{"n_layer": 10, "d_model": 128, "n_head": 2, "n_kv_head": 2, "head_dim": 64, "d_mlp": 512, "vocab_size": 2048, "activation": "gelu", "norm": "layernorm", "norm_place": "pre", "norm_eps": 1e-05, "positions": "learned", "qk_norm": false, "attn_scale": 0.125, "bias": "none", "tie_embeddings": true, "parallel_block": false, "init": "normal", "init_std_qkv": 0.0442, "init_std_o": 0.00986, "init_std_up": 0.0442, "init_std_down": 0.00986, "optimizer": "muon_variant", "lr": 0.00594, "lr_mult_o": 0.711, "lr_head": 0.00541, "grad_clip": 1.0, "warmup_steps": 200, "schedule": "wsd", "decay_fraction": 0.874, "decay_shape": "pow", "final_lr_fraction": 0.02, "batch_tokens": 8192, "seq_len": 1024, "doc_mask": true, "train_tokens": 113900000, "steps": 13904, "dataset": "wikipedia_en"}
Each number is 50 + 12 x the weight over its row's rms, rounded and kept within 0 to 99. Layers, rows and columns count from 0. The size before them is the row's rms in percent of the matrix's.

# layer 4 MLP down, 128x512, rms 0.0627, rows 0-127, columns 96-127
095:45 53 55 49 62 61 28 65 51 22 52 37 20 44 33 50 38 50 49 43 40 57 57 36 69 27 56 63 55 35 54 39
097:55 43 53 70 62 15 66 61 44 54 35 60 28 51 72 50 38 56 35 45 49 60 48 49 53 41 32 57 52 56 41 65
105:37 67 54 55 60 41 60 63 50 32 68 53 53 52 43 27 50 48 43 38 47 59 50 35 20 56 30 44 38 44 54 34
097:38 55 75 46 74 63 43 54 47 57 24 58 47 35 67 35 67 45 64 55 51 53 50 35 70 40 60 22 49 51 35 31
102:49 44 46 66 52 59 45 49 42 34 67 50 23 51 17 55 47 42 63 42 33 68 49 37 46 41 58 28 44 64 65 57
101:47 46 78 65 62 53 50 68 39 41 64 63 81 49 80 47 85 70 28 54 65 59 39 50 58 45 51 54 40 69 56 48
103:52 67 40 56 47 34 58 56 61 48 39 62 57 56 49 35 40 54 48 60 63 33 42 44 39 40 36 74 64 34 42 58
093:59 53 64 71 42 42 71 61 52 58 29 56 41 37 50 61 61 46 60 48 63 33 37 47 48 39 55 47 38 65 83 44
096:39 81 47 39 45 37 32 58 47 48 65 57 39 53 43 75 35 53 52 61 43 54 63 44 55 47 37 55 55 44 63 51
095:45 46 63 47 47 37 56 66 54 18 48 49 65 83 62 43 47 52 59 39 14 42 46 60 72 39 43 49 34 23 57 44
102:51 37 69 64 41 64 45 49 46 50 64 31 57 38 38 58 49 36 41 53 45 49 53 44 25 45 56 35 53 41 22 43
100:33 35 52 30 58 52 59 31 45 72 58 46 33 60 52 48 62 61 68 41 54 39 40 31 49 56 70 47 52 45 54 61
098:58 32 38 46 62 46 46 48 64 52 52 48 49 47 60 44 39 50 46 58 44 46 46 54 47 42 66 52 49 53 61 36
095:36 63 50 31 53 60 31 72 50 60 46 54 49 52 46 47 45 58 40 67 54 39 42 53 44 50 34 29 45 47 59 28
104:60 60 46 51 58 50 60 54 53 55 59 44 42 51 44 50 50 65 56 67 51 50 28 42 61 44 58 66 34 53 56 55
104:66 29 56 43 48 46 62 46 52 33 47 77 43 51 56 53 45 48 60 48 48 35 23 52 51 45 42 49 44 43 60 47
104:54 54 36 63 64 40 62 30 65 42 34 66 53 66 38 51 52 35 53 67 40 53 29 52 52 52 37 60 51 29 64 59
103:49 58 73 48 42 38 46 35 46 44 58 24 23 47 40 52 61 69 62 34 62 44 36 45 35 52 38 54 38 40 46 42
091:58 42 58 46 68 43 31 43 50 63 56 19 41 56 60 41 48 64 61 51 55 63 50 52 24 49 48 36 56 70 72 74
103:63 60 61 48 50 72 52 48 36 41 55 56 57 47 76 16 61 49 65 35 54 67 33 45 59 24 51 50 51 42 49 68
101:44 46 43 41 29 50 35 49 53 65 37 59 40 58 67 42 50 45 62 61 43 70 76 68 54 47 51 43 37 64 53 46
100:47 44 56 37 74 68 57 45 38 44 54 61 53 46 51 45 49 35 37 56 54 48 56 49 48 92 55 51 45 48 76 42
101:48 45 61 43 49 59 80 50 51 30 60 60 61 37 56 52 53 24 60 49 64 41 44 37 44 63 46 58 36 49 51 48
102:37 61 49 25 71 70 45 43 37 56 30 46 61 34 38 63 43 39 56 42 69 41 46 39 30 51 47 72 43 56 49 58
092:47 59 50 39 59 44 63 56 42 59 19 64 58 41 48 44 50 46 46 64 58 32 58 55 44 46 48 29 62 64 80 50
100:63 57 70 45 59 70 54 41 56 48 50 41 51 66 56 39 28 41 53 37 23 67 56 46 65 53 42 58 69 42 44 46
105:50 45 59 42 46 28 63 33 47 64 49 54 70 33 64 62 53 66 46 54 43 43 61 44 48 29 67 47 56 67 44 55
094:59 71 41 54 47 42 43 47 60 38 48 43 23 68 52 47 46 37 46 61 42 40 51 57 61 49 42 50 48 48 31 69
112:51 47 63 35 44 53 59 45 65 42 66 50 50 69 36 52 48 44 40 70 45 29 38 43 61 37 45 56 52 58 46 60
096:70 39 27 34 39 45 62 64 53 59 62 52 50 50 49 39 40 50 45 39 55 46 68 42 17 41 27 61 61 40 79 42
099:51 58 58 36 50 68 43 36 57 39 26 55 55 37 31 39 47 65 50 33 27 50 51 40 61 64 65 55 38 71 40 57
097:32 46 29 55 46 52 48 68 35 47 64 60 63 30 44 55 63 38 36 47 64 59 53 41 47 45 21 51 68 34 57 62
103:39 41 39 46 43 50 43 53 58 57 31 57 66 41 42 46 46 62 18 40 69 43 71 48 42 39 40 42 37 65 61 36
099:41 47 53 47 43 48 42 54 73 46 49 53 39 51 30 52 44 52 45 39 39 71 26 40 38 49 44 69 31 59 74 63
094:23 30 46 55 52 33 59 44 43 66 59 58 34 56 58 59 62 50 64 65 48 48 61 30 51 67 59 34 34 68 32 74
099:42 53 62 68 46 53 22 73 38 38 34 64 39 49 56 63 34 70 47 45 48 58 53 44 38 53 58 59 35 54 21 44
098:56 49 34 53 40 74 41 37 37 15 36 62 46 42 45 75 88 44 75 26 56 27 49 47 45 43 46 52 26 44 46 55
098:63 37 54 44 63 71 44 46 50 49 57 40 41 26 73 57 55 52 41 42 62 68 49 49 57 39 42 72 56 52 51 42
097:54 39 34 50 62 56 26 53 46 60 64 56 45 51 47 57 43 47 53 55 57 10 68 65 55 53 51 56 44 48 58 26
099:40 52 46 37 47 61 64 67 59 38 49 93 49 54 60 67 55 71 39 58 39 52 54 60 33 33 40 40 46 69 41 48
090:43 67 42 59 61 25 59 63 49 60 34 58 55 46 57 54 60 74 50 67 36 38 62 50 50 44 46 59 24 47 43 53
100:58 52 31 39 25 64 45 34 54 52 63 47 53 62 46 49 53 34 44 57 53 44 42 44 56 36 40 56 65 48 45 56
096:60 57 57 34 50 67 30 46 46 57 41 50 67 50 40 74 61 41 57 49 52 66 55 50 39 26 50 50 59 41 77 57
105:56 77 44 63 38 56 30 60 44 40 45 45 64 55 39 48 54 40 41 56 74 92 47 58 29 43 49 45 25 44 55 40
098:37 63 58 38 39 43 59 19 54 54 43 68 44 50 57 62 30 49 47 41 61 56 48 54 62 57 42 61 46 40 42 45
098:47 61 43 64 51 32 46 50 51 73 69 54 62 60 29 60 55 39 55 62 60 66 28 61 68 44 45 52 52 64 45 49
103:62 32 24 44 34 46 46 43 55 65 52 49 55 65 76 60 42 44 59 42 49 44 60 67 62 86 73 62 52 49 50 34
098:69 40 42 28 55 48 38 63 66 52 34 39 30 54 35 70 51 69 45 40 33 45 55 49 66 52 62 50 45 12 64 42
109:42 58 46 53 51 83 77 39 47 67 50 43 38 54 35 24 35 69 63 42 52 37 75 42 58 50 57 44 26 66 45 32
096:61 48 41 60 70 53 58 38 40 48 63 43 60 41 51 55 48 63 49 75 41 53 54 38 67 60 48 10 52 38 40 55
094:44 59 44 46 62 42 65 30 53 45 50 47 56 72 39 60 65 24 40 52 48 69 40 68 31 48 47 63 58 39 51 47
100:60 16 47 61 68 54 47 61 64 43 29 36 51 49 61 55 47 67 46 68 63 59 62 56 47 42 53 55 37 53 56 48
102:44 36 45 41 67 62 45 66 52 55 79 61 61 58 43 55 27 38 55 59 40 50 50 41 57 46 50 35 50 70 62 42
107:48 58 49 63 35 39 41 39 55 14 31 48 27 62 39 35 35 52 48 40 41 68 61 50 38 58 60 26 46 50 49 46
098:30 49 50 61 41 61 54 28 46 41 76 52 51 60 47 30 44 58 44 66 58 32 69 62 43 48 61 62 61 61 47 41
095:52 61 49 59 35 55 49 69 39 50 36 15 59 71 38 53 37 47 64 59 44 43 46 48 37 42 52 44 49 32 41 73
102:43 66 38 49 44 51 63 76 59 22 39 56 45 65 55 69 49 59 30 61 33 45 45 41 56 59 42 48 53 58 68 63
103:36 41 32 44 41 49 44 47 46 49 52 52 48 71 54 45 57 71 52 49 63 66 35 63 73 72 62 29 58 33 47 37
099:50 75 59 57 59 47 48 65 48 51 37 60 52 59 60 75 41 52 52 49 56 34 36 42 58 54 62 90 47 39 28 62
098:55 44 51 54 44 28 57 62 33 41 56 60 55 53 38 40 69 59 52 47 52 45 73 63 45 44 41 50 44 54 64 36
107:38 49 63 56 52 61 72 62 43 69 35 36 44 47 32 48 63 52 56 45 51 67 43 31 51 45 42 25 48 32 75 64
103:42 46 23 38 37 48 48 59 63 35 54 30 54 49 64 67 33 31 28 36 46 57 47 55 42 66 58 53 34 44 60 53
095:56 58 48 48 60 25 77 33 57 52 52 63 67 40 40 26 57 42 23 76 45 43 32 52 54 71 26 59 59 47 67 40
099:49 57 54 33 54 42 51 32 40 43 58 45 33 34 43 25 65 54 41 45 56 68 39 53 46 71 53 38 50 61 40 61
099:39 63 47 30 66 33 31 32 58 50 29 60 49 75 33 65 59 71 63 51 47 51 48 55 54 50 40 28 37 66 44 55
104:46 56 56 53 15 25 40 60 45 34 42 65 55 53 35 62 54 66 49 65 48 35 55 65 49 62 29 58 36 42 82 50
098:65 23 51 57 42 57 56 32 59 66 70 44 41 70 56 48 42 47 62 40 45 66 44 72 50 61 49 56 61 58 37 45
105:41 77 33 47 78 56 30 51 56 42 63 40 75 63 55 36 52 59 38 71 34 51 50 51 51 56 42 53 44 40 60 25
093:55 65 63 34 58 60 60 44 45 57 64 45 47 43 56 51 53 46 71 28 60 58 58 55 68 49 55 56 45 49 36 57
101:41 41 66 70 27 26 54 57 36 47 44 40 43 33 44 47 39 48 52 44 50 49 54 33 62 60 59 53 40 53 43 73
102:41 47 64 64 60 50 56 54 53 42 46 72 54 56 51 63 58 37 37 36 48 61 52 53 43 62 54 45 54 67 45 37
103:53 53 65 78 48 46 64 57 45 60 62 50 49 45 47 48 55 77 63 62 40 64 41 49 72 46 45 70 44 57 54 48
094:58 31 56 63 70 52 57 49 50 53 55 57 42 56 59 48 43 54 42 42 59 55 62 46 32 62 49 54 47 55 57 62
105:63 53 54 44 40 71 35 46 41 54 57 42 61 55 65 52 27 52 50 65 28 65 58 56 56 43 34 54 56 58 45 47
102:76 41 42 51 50 55 53 42 58 45 24 55 70 37 31 68 56 56 54 57 66 76 49 53 57 46 54 50 52 40 50 30
099:69 52 45 31 51 51 12 68 56 39 51 64 36 39 74 54 49 73 58 41 48 57 52 58 57 39 43 28 50 56 70 36
103:51 42 41 33 58 25 59 41 65 57 52 73 52 58 47 62 45 52 24 40 54 53 32 48 45 52 48 43 56 52 54 56
099:58 51 47 45 35 42 56 44 61 64 57 44 65 67 44 60 89 40 50 55 31 58 65 45 50 63 56 62 62 68 43 56
100:43 64 49 82 40 56 66 66 54 50 50 49 37 20 57 47 54 58 76 41 43 47 52 50 53 30 63 58 51 64 45 51
098:51 52 42 46 52 33 42 51 54 28 42 62 74 38 61 48 56 48 47 60 38 34 34 52 27 62 46 44 61 64 49 38
099:41 39 49 31 55 72 64 42 45 54 53 42 34 31 57 43 32 27 39 65 42 68 31 42 40 57 57 27 65 24 45 49
098:56 50 47 64 49 57 48 21 59 61 58 53 63 45 49 59 53 46 38 56 31 43 19 60 44 51 60 63 73 41 25 62
107:57 45 60 60 70 42 39 60 50 74 36 45 37 53 48 53 42 48 45 72 47 48 49 34 55 62 45 31 60 57 41 50
102:46 62 51 38 61 38 23 55 35 39 63 61 66 45 37 63 33 49 64 65 72 56 67 63 44 40 50 42 45 62 41 51
098:38 60 50 56 57 44 54 49 61 55 60 48 29 45 51 52 64 56 60 41 53 34 68 56 59 56 53 63 69 64 50 38
100:56 49 52 36 64 38 51 41 53 50 63 51 38 34 50 25 47 32 43 34 48 40 42 62 38 34 55 70 41 53 65 34
103:37 54 64 37 36 44 54 33 56 43 50 20 61 47 49 50 74 34 44 51 47 40 40 57 67 53 57 40 46 53 47 40
102:56 60 34 46 43 56 72 39 36 66 45 75 49 48 34 42 45 33 44 45 64 55 64 75 58 60 49 71 44 54 46 51
096:30 56 44 56 67 48 52 56 40 28 52 56 32 52 54 62 18 67 38 56 52 46 49 50 58 44 73 51 45 32 53 46
097:35 33 79 44 49 73 66 66 40 47 55 34 43 50 80 63 43 39 67 65 43 68 41 42 47 51 39 79 56 46 57 48
099:47 49 43 41 61 83 43 37 38 60 45 68 29 39 52 17 47 53 71 53 58 36 43 44 47 31 45 35 65 59 65 57
105:37 55 42 46 50 46 76 40 60 50 52 71 39 49 62 39 40 22 48 28 59 57 63 61 42 62 62 43 61 45 32 61
103:49 33 22 62 33 46 53 69 46 35 40 38 52 41 25 71 47 42 50 48 48 65 42 68 45 53 53 37 32 44 55 24
099:60 49 46 48 52 45 84 65 56 51 60 44 64 56 49 56 55 59 45 57 31 43 59 40 54 50 44 50 64 33 41 41
102:46 45 42 44 37 55 46 53 50 72 53 26 48 60 55 45 45 51 55 37 37 43 41 44 28 49 53 35 40 65 55 37
098:42 55 36 57 49 63 54 60 61 59 48 58 43 48 50 36 54 54 47 51 54 36 61 74 45 55 45 48 57 47 50 58
104:53 59 62 56 36 38 41 45 51 42 54 41 53 37 34 38 40 29 38 62 32 55 45 55 42 51 59 52 20 62 42 52
100:69 37 64 61 67 61 50 39 60 63 46 40 60 53 47 55 60 33 71 29 57 32 61 51 42 34 72 45 82 46 46 54
096:50 65 43 53 30 51 59 48 39 52 59 54 41 36 64 30 56 61 51 38 59 30 58 46 58 46 28 61 72 37 52 49
104:47 46 63 58 56 61 09 45 59 65 54 43 59 51 46 72 45 63 55 52 64 55 65 53 40 56 55 34 40 45 38 68
107:56 37 37 41 63 62 57 47 64 73 62 51 48 35 29 52 57 41 53 41 36 55 46 47 55 48 58 66 53 33 63 63
107:45 63 56 40 15 20 58 61 49 41 46 55 57 44 51 45 50 44 53 40 57 46 49 44 38 51 49 52 59 49 62 49
099:49 24 43 39 52 47 53 31 70 48 40 46 71 43 60 28 47 44 46 61 58 65 54 51 47 48 57 60 41 41 56 50
096:72 44 63 52 32 40 60 42 41 30 44 43 42 47 37 49 69 53 62 39 60 41 41 42 52 51 44 60 55 78 32 54
100:47 45 55 52 46 40 43 80 44 43 47 32 62 33 60 51 56 49 40 56 62 67 47 56 32 62 27 68 63 55 59 71
097:42 54 70 54 52 38 59 35 53 45 52 34 48 46 72 60 54 59 51 60 41 59 50 44 70 45 46 38 49 39 55 63
110:65 41 60 47 60 47 47 52 45 54 52 48 51 60 66 64 65 48 69 54 57 66 46 62 84 45 65 48 71 50 43 83
099:51 45 66 71 36 73 42 56 46 26 32 64 71 55 46 41 50 51 49 70 45 45 51 44 63 63 68 56 53 52 61 51
098:37 74 45 44 45 44 33 64 55 83 61 42 54 54 26 37 31 63 57 56 62 63 35 48 62 46 46 72 49 76 19 50
104:45 50 48 34 49 41 43 84 50 46 45 40 40 55 56 49 59 65 25 31 61 35 45 47 58 67 37 59 63 57 33 38
097:37 59 65 48 61 46 43 61 38 57 35 58 60 48 61 56 49 63 47 33 60 42 66 29 41 44 38 40 62 30 61 72
097:38 35 53 62 61 40 47 45 57 76 63 35 55 66 46 46 61 35 58 53 43 57 60 42 56 45 73 49 46 55 41 38
095:54 55 52 48 38 55 33 54 57 60 38 63 59 38 41 57 66 44 53 21 49 56 63 47 55 56 51 41 33 43 41 26
101:62 63 35 71 51 53 54 58 36 54 58 51 46 34 75 58 35 65 35 62 58 39 72 68 46 60 44 41 60 58 35 65
101:51 39 35 61 31 48 50 77 44 66 64 53 58 76 46 55 56 62 58 37 54 48 45 29 56 46 51 68 59 60 42 51
100:38 28 39 55 49 63 69 45 43 61 43 62 47 51 33 29 60 38 41 46 66 45 52 30 38 68 54 48 56 56 51 67
101:35 49 38 57 51 53 33 39 40 52 65 41 45 29 59 46 50 46 55 61 77 47 34 48 49 78 78 44 41 47 33 37
095:71 56 34 71 57 55 47 36 38 44 52 24 51 66 31 41 70 52 62 06 26 35 52 32 50 40 60 57 72 36 43 57
096:57 36 65 68 45 46 31 13 50 58 31 51 49 30 53 36 55 42 52 36 50 23 36 33 70 51 50 47 53 45 41 56
099:52 62 38 41 35 45 47 37 58 54 45 44 47 63 51 51 56 29 40 47 51 35 39 49 57 49 64 37 74 46 61 51
098:49 31 37 37 60 33 67 35 53 45 75 61 52 41 67 39 29 55 48 45 33 40 54 66 41 37 51 61 51 43 57 43
099:57 55 33 38 62 58 37 68 33 51 61 37 59 52 68 74 31 39 53 44 44 62 41 59 62 41 56 67 57 60 23 45
099:62 55 73 88 71 66 58 49 50 65 47 28 52 51 70 62 48 54 33 70 57 47 49 65 53 59 70 30 50 20 36 67
104:54 19 37 50 39 62 50 45 51 62 57 37 62 59 78 29 49 49 53 34 56 51 68 49 53 58 45 34 40 62 35 35
102:52 56 61 45 48 66 30 47 46 81 67 30 61 60 54 75 56 62 36 71 59 51 75 53 43 51 91 37 38 44 32 66
103:38 45 55 68 42 38 57 41 44 51 47 43 39 55 25 45 38 44 62 54 67 26 47 57 28 35 27 53 43 44 57 57
102:46 32 56 63 46 52 64 48 52 39 41 75 36 44 36 67 53 57 55 40 47 47 40 65 67 39 36 58 77 62 49 46
103:58 58 50 25 47 50 62 70 39 36 34 75 63 50 44 39 34 51 33 59 54 54 51 56 37 38 42 38 49 50 59 23